config = dict(
    d_model=96,
    bias='none',
    init_std_qkv=0.0486,
    weight_decay=0.0,
    warmup_steps=200,
    schedule='wsd',
)
Each number is 128 + 32 x the weight over its row's rms, rounded and kept within 0 to 255. Layers, rows and columns count from 0. Numbers have three digits each. The size before them is the row's rms in percent of the matrix's.

# down: layer 2 MLP down (transposed), 256x96, rms 0.0692, rows 174-219, columns 0-95
# gate: layer 2 MLP gate, 256x96, rms 0.0694, rows 175-220, columns 0-95
# up: layer 2 MLP up, 256x96, rms 0.0698, rows 175-220, columns 0-95
down174 102:128157091159114094061112144177131158139130087086192153126148133154068134129129160111097040142149128119131162130104132111100134118112130180178201159207093127156174104141119180120192147140116122152168157161129127158126144063112160121150117083088054135124124075135132179101141152128131105138
gate175 107:061104181096136135095104123191168177125153136138146156107116119089112157135106128148110134145077117137119126139158121068149070119187078145091131100118083096120131095138080162147082073104129131119099144122138131107157091110149154148106078053161141161148061167159179078200109075111116115098
up175 101:171116087127127152091120122180204118200124118139178125133165118111123192144102111106116140107150094100150119147115162186117129168096052079114066111168142149112129146111162116127140148143113114141160108118076128061064099120061121101130111180119127101097127097144098081154144094133061146191
down175 098:098132156142181085160087187101078120144122142107119093106089185120121120096121078156142122098109078100099167069130131116098156139156171134168082134116112110133136100152115130153105172118164135121136140111112073189120104094186107129161190120140118136148098125128099133143090125098222067036
gate176 117:101087124134160157120088157077172157161116119120124149081129182136140132184110091148116114119117110136111116108153137114084096100171097095105156125106076092189109116117110122052100137097168138112116081141068143122147116155147185167172083053106115155193097132167101064074164111084149140159
up176 115:086064168152128151115117141091111109183084111132126098185121120097161100138137211095101148148188182181137209156134103138147133111087103199163127149123117143100136143105079134143154096134152140101128104140089107075126104077188113164099164187128158152139107054104160149138119145121103122131
down176 108:132130108162072178091143094126133098113133087092124140140070164134188104109144160112118143098153174113125173062181073108131095119115147114109094143135099049170113091046136161130087132104138153142156140213110153101059106128133088119116177154139089110166090120119147102075112098104109147122
gate177 085:156158136129096140149147096122151106177138161125097118132158121141068084097146120076108064133164097129095160107114088156151117134107144122182182083157099142133112172133112077143196164129152112021123072118192142164154131117111127173150129153121161158153093118140195115090147103102174112072
up177 087:143125106117086141113141115116182136170121150155102162092159143150088131118106112135129057190118127122114207115072070172131112128114147060144113138154088119197168098163142145174156104143059130074154155124091116190140157160123118131112126142107139162146105146149158107127101118105162068036
down177 088:148124145160136108118125113130128127079111197140161150092102126109151181135150124169114076143107158126141112192111186193065127107100144071080066141111124099150164136148138133109100058075071116106213191105108123160178094142113118120116189121109114163098116153097158111173120146120153120148
gate178 102:113102168125135129154108111140120148140098148192156128202123093072105141135143120092174117164080114084102138099134131078102154164104121151143128059125086124068161120081161145172187110130096042152143104150153112122139145097162086119105179115093100170117141066126125144125170108062077124176
up178 105:183066140148041158096073114146147134129096105183141089143165182074123071123141082102148143112146102109152141123111134156105096125130122148088133196071113086138170164121106103108163144087126121211165180115129168112100145144108137142129208114130105200144140117157134137169156139152138134131
down178 102:096109132094154114106110117143111166123151106157104136132110209173097174119094094125092164089121072118094151175101106088101156137089072136172163091213104159108074121171110162139095123105118112071122134135107160175164084125177079112170098102129129083107124136097114138123090094070073109155
gate179 109:110061140164172198115143150173158135147085076137089124156108126150085159148148126081133140131161130163113106138097149154119105159159139141127060114134058166155115137095125144120160091105080185161120151159172156122113164123172084146091138142073103125133084083136087165103078088197151142186
up179 106:103141149154121109149119065114065156113159111123121163139078153115160113165171103121177161138159145162125120159187147149113130094135142104133171099151090194148101168170140168099159133157161123174137091085120127154100100039175097165112176108098049158155163123120158123104101078098114069130
down179 102:168108097203136075078119127147140153102118161142130137146117131077115134152116176078139172172132164123143164138133090132176148091127097048120095122194141125137117138108119052081143129154104139073128123156059143097068160106175101088171076128136125084097171127125133139107126144123171059119
gate180 098:158079170183147060121117107133120146127164111153107184131155139115126166117137069121095124141135124174160131122111113099152126124207136132092162128109094136179068110058036119130109189084128177174138132092081174133117195126110118154119119095131133122183117158179117169107150155089135147135
up180 098:182176092123097128129200109089115121086163124164114147152110141108105101143184096123125118136092130156133086116112200127086082107166114121086068193112140093176094171178097112109133150145094128128132096125133113156098191110155167122181227156112093144121141082155129160121154112137072127145
down180 103:155157123133093138131126161119085133125166107100131090101130075170101171152107101188112122164082173192127094118127079177194129102185103161129074162104210134112144105141107127141077090182101088119155123108155125059134141108102099144109157148080068079123098143123187092158128132122109133110
gate181 096:205142118149110152154149092135075133087112130121170146159091117140125127101068124091074122131131132162177109083093133150134153168082147142114181112125125155109112176128164073111154137117102145162139113109127041129224085135162071106196119140154135101079147134104136108107111110162124163197
up181 094:135076123090143135183168067142080151079117145131127143070138171116104130084096114145183143137138115211116143051151144127127180143124156104124176104104133106112086131085141116155173105065160125206165118123161080059136072126110102149132106108164107088144128118100168107107128129102121179135
down181 093:124116052165144113170095154097185162184139170146137124126104164165125133142123105125156170087105145106151099180215139112165117099125140147149158059161131101169107105091141154131114124175154127119139076153154138174071161114107101175137150186071098116137083142166125088074089103169099111131
gate182 111:161109164159172127166117137149127112132110095128155141160148148123181096114164143067144138112079072137102094159105125173139125126109104061151167202093100130079117167183080111136103137229122111126139114160153145133135164085129113191080129155102145133156070108130105172159159170130086157173
up182 107:125076136121063117138166158104125141104176137153078103130077128169103166088166165166094148202196180108134140146099104150132118151114082104112131065157156123142085143083147105101121165144177123136146115106122159131157138073121142142150150141146124100137113104119182056181164071105097074074
down182 110:124140114152176141102087144061122189160150137166137074109112121117153046145136113117181157093115131151090134122139173199192081159066151170113156163115122153136147153135143134128138129124104083114076128133147157150061172086112059120180082154094167110158148153132143117130116155113113180167
gate183 088:115164125145168078145149067103138176123061144167157121123103108116143123174142102079081176106135126168092107148118128194118047119132102067143121116115161196147117116176152132157126130129102103122180173090109103159151127099139171147144093142076096159119133140108151122191105042108167157103
up183 091:106104156096137124085108161175131064165138179124127083119124117097124118087135094130080107127139195183143096168215137125141109126126087156135113128134114097074111097097056163224164128174113114137149122170134112072138174141089136119125138108139131138123185169113108147170086157096143183151
down183 093:206115185140110187136054141157115121113112140048150127187175147084158119115110153170101146134119112149096119137175114154162158099114163137087134146100117129130156097091113138194141104147124134108138128097074156132163163115072149121139058085129097182138108128192096131065134175112145145091
gate184 110:122118091106117135157131168104139141150152165078144149145179088094089161116079114147059144088121129130127134160143176116112151132145094114166081129069096120084081131183141124113157150168149166138122195099138145143163143078091163105159137126159107116067136134060126080097075045133158089074
up184 109:170127139174077179133091174048109088134080077149146122150169148150143095081171121167120108139177146158086094084160131110086112154161124151080109201111138137054173146144070134147103088134094149167177148105134172109115171134138144186159108137120114141173104094128137175113129117138144096137
down184 109:169080136140100163157134111107127193102176126089144178090120148110136134110102111107110189057121116151195141148117148124155112160097127122146165103149199174122070124185112136121183093185151090153148219146137148100171117111135168083180151077130104120114151091122163105087133128120151112103
gate185 105:118054130159025146133131117134110144111106108145088064163086109181176164159127142142135107109126107164108118173160104058138106151123073076112147172121097120110118123119094160131147112123146126136072101098128158172144137162056070181143137162085102117123126130176116113049118163128118147103
up185 101:103134124145120162102115162066133160117126125097133139109058164062092112102112171103108073118169129157111170148118075132095134139142052101149059074148112063130159155110147119091122170139107118119147120127091191115092140081097174099156152121133179157133079125145155087107164095166187121084
down185 106:101107153101153166087163146150168147131199133100105088193106075133121163086053187125184175170123114170159179109141142083120080081109141089150060168119136114148083112121141142096157129098150143149129085150123137141136089127134132130173177089102107132110157175170157095101112131182162138111
gate186 093:149155144075154099115106189125176101146180134100063168082099103122142091164153036164099125120137053096117115203145161082136117145097159099145105143159115116160106120140071168141128181105136086093121125138107060101138116162155099138124131112133167153137135170132097103166175141179118102098
up186 093:147150141105125107115085138050163172151140133061144142116111102139147198197101155112142131128166072144167070132110199178144114171124136086112059169061133109098162147081128157134099136131110118112126157135140093108117075109128132121169099096178151121111131193145107097178074137138115141092
down186 101:110123148094123090202133099209105093113145121160139090157181193090158127130121128167111082082072148113113128146154074164054130135165161149156149056187156163167139107139152127160141119140107174101146115136191146158190141159159120100116128112094067094157145119119150118110155114108140097138
gate187 094:177101104068119102131087138123093119107146164165132125150126151136155085156124167122139194080132081138163115101105185165150160088150106121135116106112161135168144163102059098099105113110094194142195147186165091180080160111152109116114195086157057145123120143163094134143130070124106107122
up187 099:127147146152147098124135092112119096131170161135194068104137128170157113072151179098191120122139146134109140148126136173099142131109175150164129156173157120182124108099140146122113200132100110130161178127151120136089219135198167104097144096148046134081146102114093109133083075164149166144
down187 098:156103136108128064150183119072103122135107121171198153143056176067103162120150139145102151183136139140221183130155096100167137144171138101155158153144081123143091144129118103110133159134107113098116139113106098159095185080122149098130124165150130127185120211078123123079150136140117128156
gate188 108:106172156117119093179106088185105152149129124083057093131172119148131036146153116127090186115126120078098184136145142142160119093101123163053083147164101150160173183149134150145115069124117094096091106131142120153107101135136131112158110143137070156198104177163146117124139140161094108092
up188 098:076044085126130213121151143095130097107141193121175094132087111101107129169142088173180080110135154124106127124128132111112093090136162088182114134117181109159130129140122158092137111177104116157143210138101118211142150082111143123081149118153183119121136084146096127123106103134178106104
down188 101:074116111120112169130138048151114171128137097122133083138108123110187086158162126119087122116153071024111220126157091135087085108079153140093097094117122139117103127088139094161112112128109149160134160070130091154184142132093181113156172136156109153148119129139167089095136167101101155132
gate189 107:132101071097134133106143130104192152171150139126146162104039143204122127206148125161119147126113111115081163111122080076073144151109141148083100084112126105080125106086093129132146151086115142103129143147164139058126120087110107082158113115125094179114100190103089108071121107087129173136
up189 108:126083157129158190107098137047147156077102116090146078105123133183139162102088150144126178100144178074095061120122099136140136083092173059195177111140129139160161142080108134105165113148096139140129101193139100159117158093144162130114098109100136100108151140128129185143126115138180077137
down189 105:150125153193106134122131166182143182125126149170168139152150098126100180093148157096113088152110074082181177171122108174159149124133120184119113154112148131192167114108153044104102167157095122064152103115131148174109147128129153097134164070113126132109134137095095091188147171070131131092
gate190 090:132112091148156113145185177118181157166106092161097147154105170142110125145170125111121084152147163109140110072095138167116086120108080122139097086176094076115077162104179119134116149156157144092149081153130075100139147099152163067163074156176134102078053091103182108174107133136155129143
up190 093:092079099120158138120169127186097163134117144148117135129114082101117051148165110187125105102129151047157157145144107131118113121102181090132159129144088079096099216143138126141125158140162108116104073157152164117121085165135123131101112123142089123160109093110211145069112098067072103153
down190 090:138133121118141118101115162183108229092155146114135163129115137125144166108130200120094091112125134107131148168157168173147137089177109113132131127133154063181146135156100182165123159156138178090054142155162069138137087172134150107126071116117089156153136093124104180116052095112154140162
gate191 106:220137105135148224117179154089105142112126168123108138105102100187118125116182137107127058106112099198152105150127096141154172120150119157095138096138133185124137130144150074102093132090156119118104019128145117156133110129134132140120113126116116153146158116131101078094081158083122165182
up191 107:147131186181150120103146125110127129173138155076137118095128189116124089134193088124090083133090182109122134076139194209127200124148131121106159138096125136049133103132122154176109090108135107088159152142100103161134124152088130138150136059134119129089104109156170155096134143073137200115
down191 108:105148154137154155116138129140158073152062097081157093168149145116109110163138112149144139129148112105144048112131109130175099110134106104128100114125132206117145101102105108070121147160172149077103186108115185128121176062168121143038113148164101113160169123152164134205106146158101157165
gate192 089:132164082139096127163191130107140118137140120145183149075115110071154077128083139131142149155097151141102149085098156141183143124104156128198166131160193144135174094181131097096148182158123121077129142082092181155173193097196097136128133148172114118156083143174119130096136103111154141171
up192 090:198161124153118147130167107159137098142143147160189062127105128116106130139111177111100150115120131135137107181056135121132084134163104109179134104136114122148145129161155077109213161101136086137111137081132145152091118125161091124099161106113090175048155151170110174097102095172145037116
down192 094:144104182099103111103083091117130169134151149154135102096073114153093180126139131086157118096098077137195013135112096162099136110191112098118089099104140096086130105123121106143137080117174110154091176117142077155070086177141142125109163136105111153097152129125122144127052131108144097095
gate193 093:193149163178136157134104096154142061144136129142118164155121151116131127119135154127178130144104128136153118086127173177119120101151108160188129121132110208105104089118107132146180103167184113161093083119153102163149174082147174186142054134170180135086165132171163132118191157087164135103
up193 093:136137146097092190133127118143127112155075069100134090138157081097202155143101183129179167083103100147129053170125104102112113081175104119151210096084137140102089139151148130078092080136120196144158130134088103142136133123110129069115114098136178138077139145160089129133131141110110157086
down193 092:139106146089099108091171137130164117138156117158107168108131159148127141053116187142079080176124109104131129105072134097093175138110135146120083158168144097132113159110120109189151133120114073097133137126145094237094086138188118086135128179131156149118111040126124115119108113105068084109
gate194 100:105113176112106161069091070149054199169163150059107117102134094077120120179106153204160104127096197129150164164142116168141130116117091145110068089138143131124122159163094120177148104148114137134163103136165102123137130142103125067131158184154135130138111163122115186154131110084134163156
up194 095:102139121126104119096161096211140216141120090133161106127132136143142170181118147144141150060059149082158174122197147095118111151137153089151133164101107165153100155110146174163115118108149156132146177184138158101145064131105122101111164105120131140094131115178090131075077071114172154144
down194 092:134067080100119219153115154122151075115115058160083174120091144147127152097126107176092119114179098106088118102156125073083059140096154139119174140088164167119141139097110145129145091099152140103126139093177092083169126104111132117176146115171124192156106167141135118109101098121194103124
gate195 105:171116155108119170109131158100120147144112164150152173126108080100162104114047130143158053113142061076157108110195090143138155126166138142104135176152136079185075143077096110122094122115127117171096077077123156075141123112194177061132141126153121190101131116139100112138139132095120112121
up195 104:111103092128145168143115153121165149166171135134172111111110098102150173125141138124089116161098107136207139179173089160125005161077166124124145085140131117107088075166138167147132071163154134147103145156155122154117122099090130089129093123095160110105123130163177104125094078185090143177
down195 107:116194139135060107065145062183115127070134142126148081050101159113142135133128103060169138101150107079132182116120134112127150096107044102143115171101095082137167105164130116127136167103118149126122137106068127114106145138155121166115203131106153130122140138060135135153137184120148089132
gate196 096:167114128167129137110120101097188112151155142079098169123118128145111142126124148109138086126127117145090186152169119138147143081177076077117138176119069085105163092178188122141102151184150106138154159111138142146149101172071088224090119097101199107103108149116120133058114096126156097112
up196 098:108083068138086178186124173107131101143134061158115073095112154146150114175143098134089121098175115193160071194153090109063179130171083104115129083177144108165109119131097142133094125138178190078127108127120152177131118114108099126137122130118171156125078106127109171103146112168136150137
down196 092:168073117131115083107120125144119150107135173158157156168118077127129184050126120083146146130146206102090154095136114115138100119153150085169099135143151116129139131122158100121141125154112125160175177149200134139219161120140170127196114115137084143066171154159130112141116168130155051088
gate197 123:131127180108147152159195140157057164133200100140185124110093110108224132164149156110134118132074167116170124112151166155123096153170155122102156162151076092125133167128059149123135131123102115141160093177108137084117101095152192145088136092150097116086121139113161128097094113138079134177
up197 113:067153141152168127128157072144119125152098143100161086131104157107117159129114109072113182118052124131088097115121132137145194146122095114204188045122139121172131120129108191169087112147100093089139097078114106171117136074121128130140090126102049093146118181154112121125113112101124086107
down197 105:182136147143096183109102122074089079096138127114131121137139091155159075116168095148125144094126128189153162150177116105169104145128119178052154176091092164130093149111164104165154140076105172160128125129117157075105104137144125135069181197144197170116151096100125100138134131161148187130
gate198 098:069149137102153119093103100179086225134130166142183098080114189143142188201168130149186127128121153127157160135119133113110084150140150155104118133127081115140106147074144094146110121123144113153078147178106159143078101131107141152143112135097063159053117072160103137169126131138169119145
up198 083:093105100148079160132178136105082062161112062097134109068138145153091128145153099113102179151140110113069087142154149133060109123136077135139156175097159192179135058135110097140145131117133153126107113132151073110174132054086161093130154115157164120154143107144108141075062120127103135126
down198 095:081146137122146086089132129151110190149113172129119132046131212106140151166107160134158140152159179125196149191139113127122062139162123153117130151102073156123139181077117093128125129127108103160098114158118114137117124145083111138064131112101105157085136103176053165195079128118155105139
gate199 105:143125146176130146127104156160169148205067117180100122114112071125129142151133185168091161135122172122105098094122116118140100103098174145160156084143111151168141122095162141150181125151069135096093193197149142131118149093159137086174095117131125118029087110144120158099169095129172150149
up199 098:196099128172113150108131153172100119101073129103155157194183134179117129096125159135129112154099100113188131138145111158130165112132177109072116138105154113115108059089182129145163145091072129133113074084138131080142138131138110166087061133085110145181138110104138192162171140159075168146
down199 100:134165110091180130087126133215146133172053112133161141085178161125111124070131178188104101109101156127160116107123131105111099092025126149188138134084163081141147115152119127107136129141077135107121142172200178108149137136112106104161155141115097171105164093124090127143121141157078128120
gate200 105:130157117127148137126142217118176132155126115088086187143107182174138106131100064133129088111115197096079144082170181136158131121150097115135174190087102115186135118162113155082104088099088115115158142128082129125169132135158166133124051130128160165080114162155105143120112067116148105148
up200 105:091114130174167124158090176130119150096172140182189132124130147112078163128145082117129143135122095105104144124156161147150146153167191087162186198129136132111161124115130126129162193102082104109120071099150155073129120091136096116154112141065173145140108107202109091089074105157196135110
down200 111:118152182135146154095158117120142133148103113100063136122148113174154122139098088128154085147105159022084126030127131184114126119145131133146130135164072103158135130118153162104129144141084102150196071114041164164141133128187115130082125129121193116134127146154172096161151103121130146111
gate201 100:111139137151173164128204136127153089101139160101157092145070134160105144190105060114132145068100144123106124110131156117183082168125114105132161125113095110087083107113049150154169087127130117108119149084082107131146170148102188050196132127102071090153101122140077124136140156120121147114
up201 105:091107180138130138166130115099166176153140138119178101145158158143138183140145159125143102126101117074092195096152126162120144187157152111095088196175090058204085113071150189113113132145148080164131158140116123175089162123121163107147082134148162132080106127132144160111122132131108178079
down201 105:120153172105155127166144126100135116162103154160097153054101043085152160186183141102155142119105099098113112173152079123104097092098106123081104095105136084133127087114142126145137094123104106192106131159111152129065089126097116146090146104165188191158210105137143131119130066096137139115
gate202 103:084150106180112122116085058148107124125122148096166153083138075125135136090172196138172166102123145130148099072166109115157097104137139116139104165121076127083151202161099101138055184127092135121075179141101176150072094138131057137123124136137105092143134121078134138092109134117130091080
up202 104:135151089114097111098178091168052108118121070124179083132087106116120125149151196124116141114085102084159091110104157197102116154157104152113068140108134152042160176220144176149093169152110102091118139166143088117130154101094133156155112126127092117102145113092094147120120104095107132133
down202 106:117078106161143097125121116138152123200116125156183085129094094156123152123132139071112119104139151184188121146143096102067123126130133108078177121128130127123166173131093059164064117196104122142187129157126171092153136161153145179118156142181163133135112111127131137094134093193157125042
gate203 104:161085084107048169120131151086091138094141084129178136141113110149118140128197151150112186062165096124110026096099123111153125135181116098100163067109119146152134148164092065110123120136118157091135115143134147144164122088170123116117168143103107142117122099148125083129126158075200088105
up203 101:156129107097192133127121174165085062131163139070110107121098162101106137182114151122110093200140185130115173145128129111150097185108132137188182112084134099119141129090130168111161146076075153179148099120142127160092135098150188162124110105128135133181170172116183133103080169124179110120
down203 102:173098104115108109122149129113141122057159126127113129182137171090114155109113113101150122133127080083125140117105082150107194133194117141171159108152078099118171149144137085124083109165163102146156154172181120210125139134195111118059173075108094135144110095109078068094131133132186101129
gate204 078:182134132166153122173096150114132105087172086110079133156108158133142088170165119133163116122104158134112160151202173103089128065057123141141127199121123072190111135189165149132148157160089080095165169150127137105127106140184089141112139095141113131091105155068076123129112137136112087083
up204 072:221078175109118158117173191100191099103159070144094083102088118132110086152151152155024128106137139138130096111169140111123139090139167112108094141108149075188121123120086148146121120125143115119111156102131172114139117107165158089103130079139093109075156080145155134120087107115173098107
down204 081:154076099047085146083118122145131125174114128124160139117121113214157135080135117119105129139092132126094107109049071135144159125156149116158153061119166151057149167081105115100127109095167128154078144126175140131114088138095153127186113161120114089186191134178133122087093151118123133160
gate205 109:125141123089104162084105151087114143140098120086184119130164196130137140187096134118099177124186112142204062139093171172142085113153153147149148105162144139160110116100094141152157131154120122136127114095167139099107185133107147174165132150107130144187133067042114137065159114126069098108
up205 109:137164143078085071123092116116149098183176187110073156168101118207121105147151094132133144091132168159147091190178115103108128129122151122101150150191099110102096141043127126135157111122133130149137135130121024155073132132166087162141119154154131152162137190096129120127127104142122130170
down205 106:145147111105122106151117133181110135143125188173074144148168139142153067153170156148167124118056178141103205155162129103073164113114068131092070178123146146161134128149151121163153148111088100182105181113131046143133148079125090102154102117116137101085131141164151097162124132085081123102
gate206 110:143100075133088065117158127072132109123100130155182115144161127102186179062132143131134131096146154168079158102139099112192133168112122100147161069103080135162119131126110173118170126099072115101155124128086104119207118176139104105178144119151092139137097120179132050172075139152130140122
up206 103:090101155127111081183175151100134133141148097125123140127191107140117186138091099144122078112094145195044152191143136095110138099169080135085094118133137124112085091114183111096129101090191113127125122134129059158177115131102120127121022148125170140089108128117162165125113146161136148121
down206 103:112192152132177186149065101104088155170095142140108067094097118177093054113149143108093127156132125122177133098101116158084149066053141149095150092094184145085149122132166097161074112139153112167102124152147148122076135111123129138115116098163120126159149150100135154078170149088105149181
gate207 094:132074117126135129163123152150090120041190147103092197103167142104115135143110102051079148082103075073114130111175112171144153092147137088144108127112120191175170153141099126079121146127123141117171107110117128111162078171079078151119110144118132125099107161143149142148129066143087190150
up207 096:088100118155139158178151169150047107077163155114128121137122141123145166135111083113060130097120126095057135107171118111101135093151175123166108148124118140133169144161156150120132136099085114099146114133097181145138052196106081171113143196097084048111147132133147176169129139114104167158
down207 101:107109176142142132150172158154068141137123193106141149184126062119137127128165144199102137182085174098146115100153148116089148127228119173137102181086133104148182080141172096092153129108116133105075119094144124136113121162117084167092143165137166118137141187149149090159136121154120101082
gate208 116:149119087050179159125100131126154071135142124105134160115100189136159062142200130158136173133080140208091158100189148094134093092121128160108142146120140118108121160135141142108099137170119157128173160106122161072162173109111167151122104154134136146155127178084161153054083089124113096092
up208 108:132080091082129139166064141163099112112130158120111142113087150182104174169166120131110110131089124135148118101192118112050151151101111119105114127080119130157174169085118118154152110161100088105118206071165157051145136061111098112101145118134159114167134134147134118162127126096059169074
down208 107:088062122153142079147166117081130207117126081118106170098127111109168181136113081106138135081128169137121097138119108179143103129147181117117164109128146083124159078131154170150094092124145115130166081212145081184110112106142148112134101147152079076166122070147104127105167166146189143153
gate209 099:123120112105155110141122102168163128135143144163092127160096181181105167120072094115185190150098206129117127103085113121135077146124084149195086176142099081094099143111149104101165115149126135068129117128102136108147177229122076130136131125114118083087161122139122155116149071121082096156
up209 105:139134119165102097149139143183123179132134136102105138172128129133125145113126107155169202125080128150134084098134235124125097164191174040192135096087087098140103140076152132099152099173121101136138074163109119140161154135128140116120179133109150121051105105121128113166180132148125098162
down209 101:067138093095156137132101137033141091132135126148118161129123112099097128164083122126134089139182097153129179142136012138094144079152087142142110114184143168133104117128162099133085173112131128079134185151084123129153102193101131101130080118178105134161137126087082148120141168183137105133
gate210 091:118172102123114135145127081123088160161100113147062130126073090112082093189092150100116096142092078092171129172073084170086069188140092131157089139200078149093144141096084109136143125180150094170150130137138176110119150109149138122124126143166148109085075111191119114124096110098120097134
up210 110:095127095138155133151168092154140159118143159132142120111156131127170120116191154195147123156150156196140104088141183130084140166138103077138164089097100085106139097174148126113126120153111107149085123118127159155157112098133097107175096127149107141255217113094110106140132099101153121150
down210 106:124105150098143117149109104173098172107093171128103132154109079102134139138236159192108121132128169098144150093138157102155119125186124147207123151066108112141063120170128049149142123150133117159066078165091122126130132078088132113071136123127137112187145149088125115174166134110130130141
gate211 101:104170118118091121123108114181066097081121131088135121131123144150114154146142143176135026125090122136137119123133110143119155142107122124122155118132110183089173172115196099164146139050060109077093138115134132094163136125133087123058160121219104144101100082191127158115159133111159115157
up211 097:170098121094152085119149114085099166153100084129137146099068111079133157159136187119141156127095165115134113157161177135104140183133166135074133045156117093122133135179067113142098186193124181085123128131117119102126097071110121091132171144119116132127038126105105127135174139150160181112
down211 095:089154145108112149147127142146155140173134116142132111084110161122084097077157103157101132098131117117141167131139110105138117094107077156145039186111122156150138135078151103124122124116109127117061192139203115132159142150071160153158098123129138189098167133121145136029181145194078160094
gate212 101:138085078156187104082090166173152144146113123140142115127140099139135080098171130175140170136126153162182113109162202056127111125043062131158145159127155123100069130098105172130127157174145093098150168068160053128165138116125160120167122127155111128114145122083150113091128133164139115157
up212 094:103096110149179189104059098165116159153132126097095109112108067151171123073101126153152125167141145146103144111216084095076101100131109118151100134175114122086111142090087171142115157124149165120128160055061115124144137137215146097128179114144152113098137113107101091179125133127102113171
down212 098:130194157097083029156199121155154164134121133139146138089097156139134175136101103054076129111176120090141109143072085165168143130155163135110129118081106181152137147116136060059151105116111118153118102173140143155099139079123092104101138143126168138180140140152147148095142133097172093106
gate213 113:148162136100107255078122087142136165099121123106132168148121157116106144129098140168154115126131160054150122056077129112173141164158101176111095096120125155124195174124143070147177105147098141164182072135131111133087123142073127084124127136161145129127080126150139143152125136110071124117
up213 099:140097124072130114082108092079174129126094132110113161190165084142109185120157115095132140115155155067118145161091085172159084111134116114122071163121076114157167186136184149140154138181082101142130167092158137197059137110168159107160122099099090171170109170134136140110121149118123151168
down213 104:177114145101232049153094183131179113176132112125055081111086085135143113130128135091115166099119114106150104099170103160117097176126148092140156145119137122180092075143167166150131104143122074107096103112136169083158123151116162112184138152075057132132111115124145103158143121137159118115
gate214 104:136153120105153113076092091122124139126141140137143132135127164188176111125091142165158147098180103157125170069083078175132121117202132176147146146103099128098126060051149060118145093075143141138164131111102107152079163144142124084117200104145171133061172138103108138090136080121147128120
up214 107:167077150137143163121149124086122155170140143103076170076166129130167216092111133103107152164060123125115154155113117107107165157114124135072124088156100116133106154134110110180141138163123135175102102134165094133164093196122132095170058139093081115158112192070184139091083108102133150124
down214 110:146073119070134123197159190086199131158124115090108180145165169112144117153134153099070158143108151145055146139148113092117117141080199091087097114114117128130123139104130130161205146137119136128159098086175162099164112098127134175182192139150153168136114133094152113099124139113109129071
gate215 088:193115113136140165138132137132153122075137128106109128172098121113176153101154138106146137094179182148119090077114125156120131185108119114100116121161063062115129177161150193150063086167071157164134095172110131141127086095118113120143175138116160124100098107181182211178140099140120138163
up215 097:122168129125137131083125128089121118085159121176157125136094107129175123122094144119068098121086103075147134170138174128084095194066127097166146121127122056165100074125187130101118180149095061110163122150111183098166091119134145119089122122165203132101167145158146141162137114143143095060
down215 095:114054147112116160136114165125130107146066079092176190144082111153117115132154119109111120129195177150080149131125092103140165129199085176136174190141107116078182127125077148130142077166140133151144128133148085166118126106152139082175165104107120078154138123118179120078098118078087162133
gate216 109:113141143132110157128109181115083084139094129070169109111124144102112117169174187140121093205126071139199127120130067139091107189105138142137124146123114126125136183173083141127091097123130141169157087147129113102131150069125164100109158112196136102102116184204193146159110155125108133173
up216 101:166168101171143131129112160096123116190177071042163183079101178126072120136115137113084139139172176104170140143118080112102142137155162069082114118137147147120127184108109097155138169124139166103102109164114103082167115122113132149212151130114111123096130094109130135200147117145111166080
down216 107:145171077124146159130143141084122061155123088173184093116128127163088148139140090100200214153079083148187150116177096134131106119104135088100124146146149115101099155103148110081145140125133101050158161097150163162080122125127109097070116145097094099157115107116145151154162119103069075121
gate217 094:108095191122073132139113104123090183063175140159137128102151148153129082113129122155133136096176142098106129111100149078130173124122150079156192139092208047154103125140146093114144144158138085100105143085068118066084124168100122106164143180086131126132082153151136111174159148092102148117
up217 093:104137177115084128112128140083076125080166119179179109081116172163128116099132159125139150136181119113130123175094164126127187136140124098148184142116156051139068160169170117098133134109139139121094153135134124112104124044141112109120086204142173110126173134132131138176121173048097115075
down217 092:109120149153148182130180084082112113122103079128142150125168112086083073148094163107104138136118151099173105172150137194116144114107134154163086132159083164192121126071150127112103147091146206145118069090173086131132110090128073125145104126159118155145138159107088156084119115131227145136
gate218 110:081151169169098077126144129117125101120138138109115113122118152208124154137155064067134129138147170153121094116089151126158133183097077100060163161093090093176121200143148103105080110091114125146119099089158104126163083116093135105085163090102138173156106076130129105148127153122126147036
up218 115:130154154101057166147105136131203152150179147153069149122142101090104069105145157108170099088174061137134147177049115147085142153177115090137144053116121144170148109105178052123150139140131112162089102144135125094150101131084146134136134118112112168115121152133096116164080129106144092172
down218 105:134093095117124072192119138198136180122129114151147168092155095133086157028140116130148108103172152113142138154133154132161154166121157124143135174155150140127099115085168114079079107166190105106171161172127163129163158123200133153177123138179131143133077189186163128141142161124122134118
gate219 109:111160130091135109122181133099098091183142137172141155151123178153141136134148108052144167083125092122148084156101169140122059133068095085141151178171086168183115156154113114069111141128185135130129124088131038091127085123117177143112123156119142108101139192145114095115108091144094157087
up219 110:058109072153117139118159139049175128122190126139180039120116133125143158113148160085153142117133147106097212116144118134093146164099075112140128155173115148176128106164135072120042112140110129124125114116137080136085128128144125216141158134128108123168156157144141181139120117144147083128
down219 105:113115118101143178139083150161056191110159128172142120150057138111192174107169146191151124111127158181145097098134104152171183172108135191136096141097158099091145118143144148198127126126074125135140129150142152189110157149127127170164139164120147150178197141097102094136129125143155080112
gate220 091:116121159096140084171080171167109165151105138101187116178118132111160149155125094161145128126152143137157127144146055093149145123136104173122119091116134111101094152124130135139146148122110114055085106106075118147146129098130168148099175135154096168049152118151174138180139022173177061146
up220 092:064049196106116130118086091137117146098130134091107078170047097130152147147057118086169136136139147167096138142132106117160108136153162094139170094057149108180131130086109098103157140133105151120121142123086145159147123116188111152079109082129140102158141151167108179177130094071097121107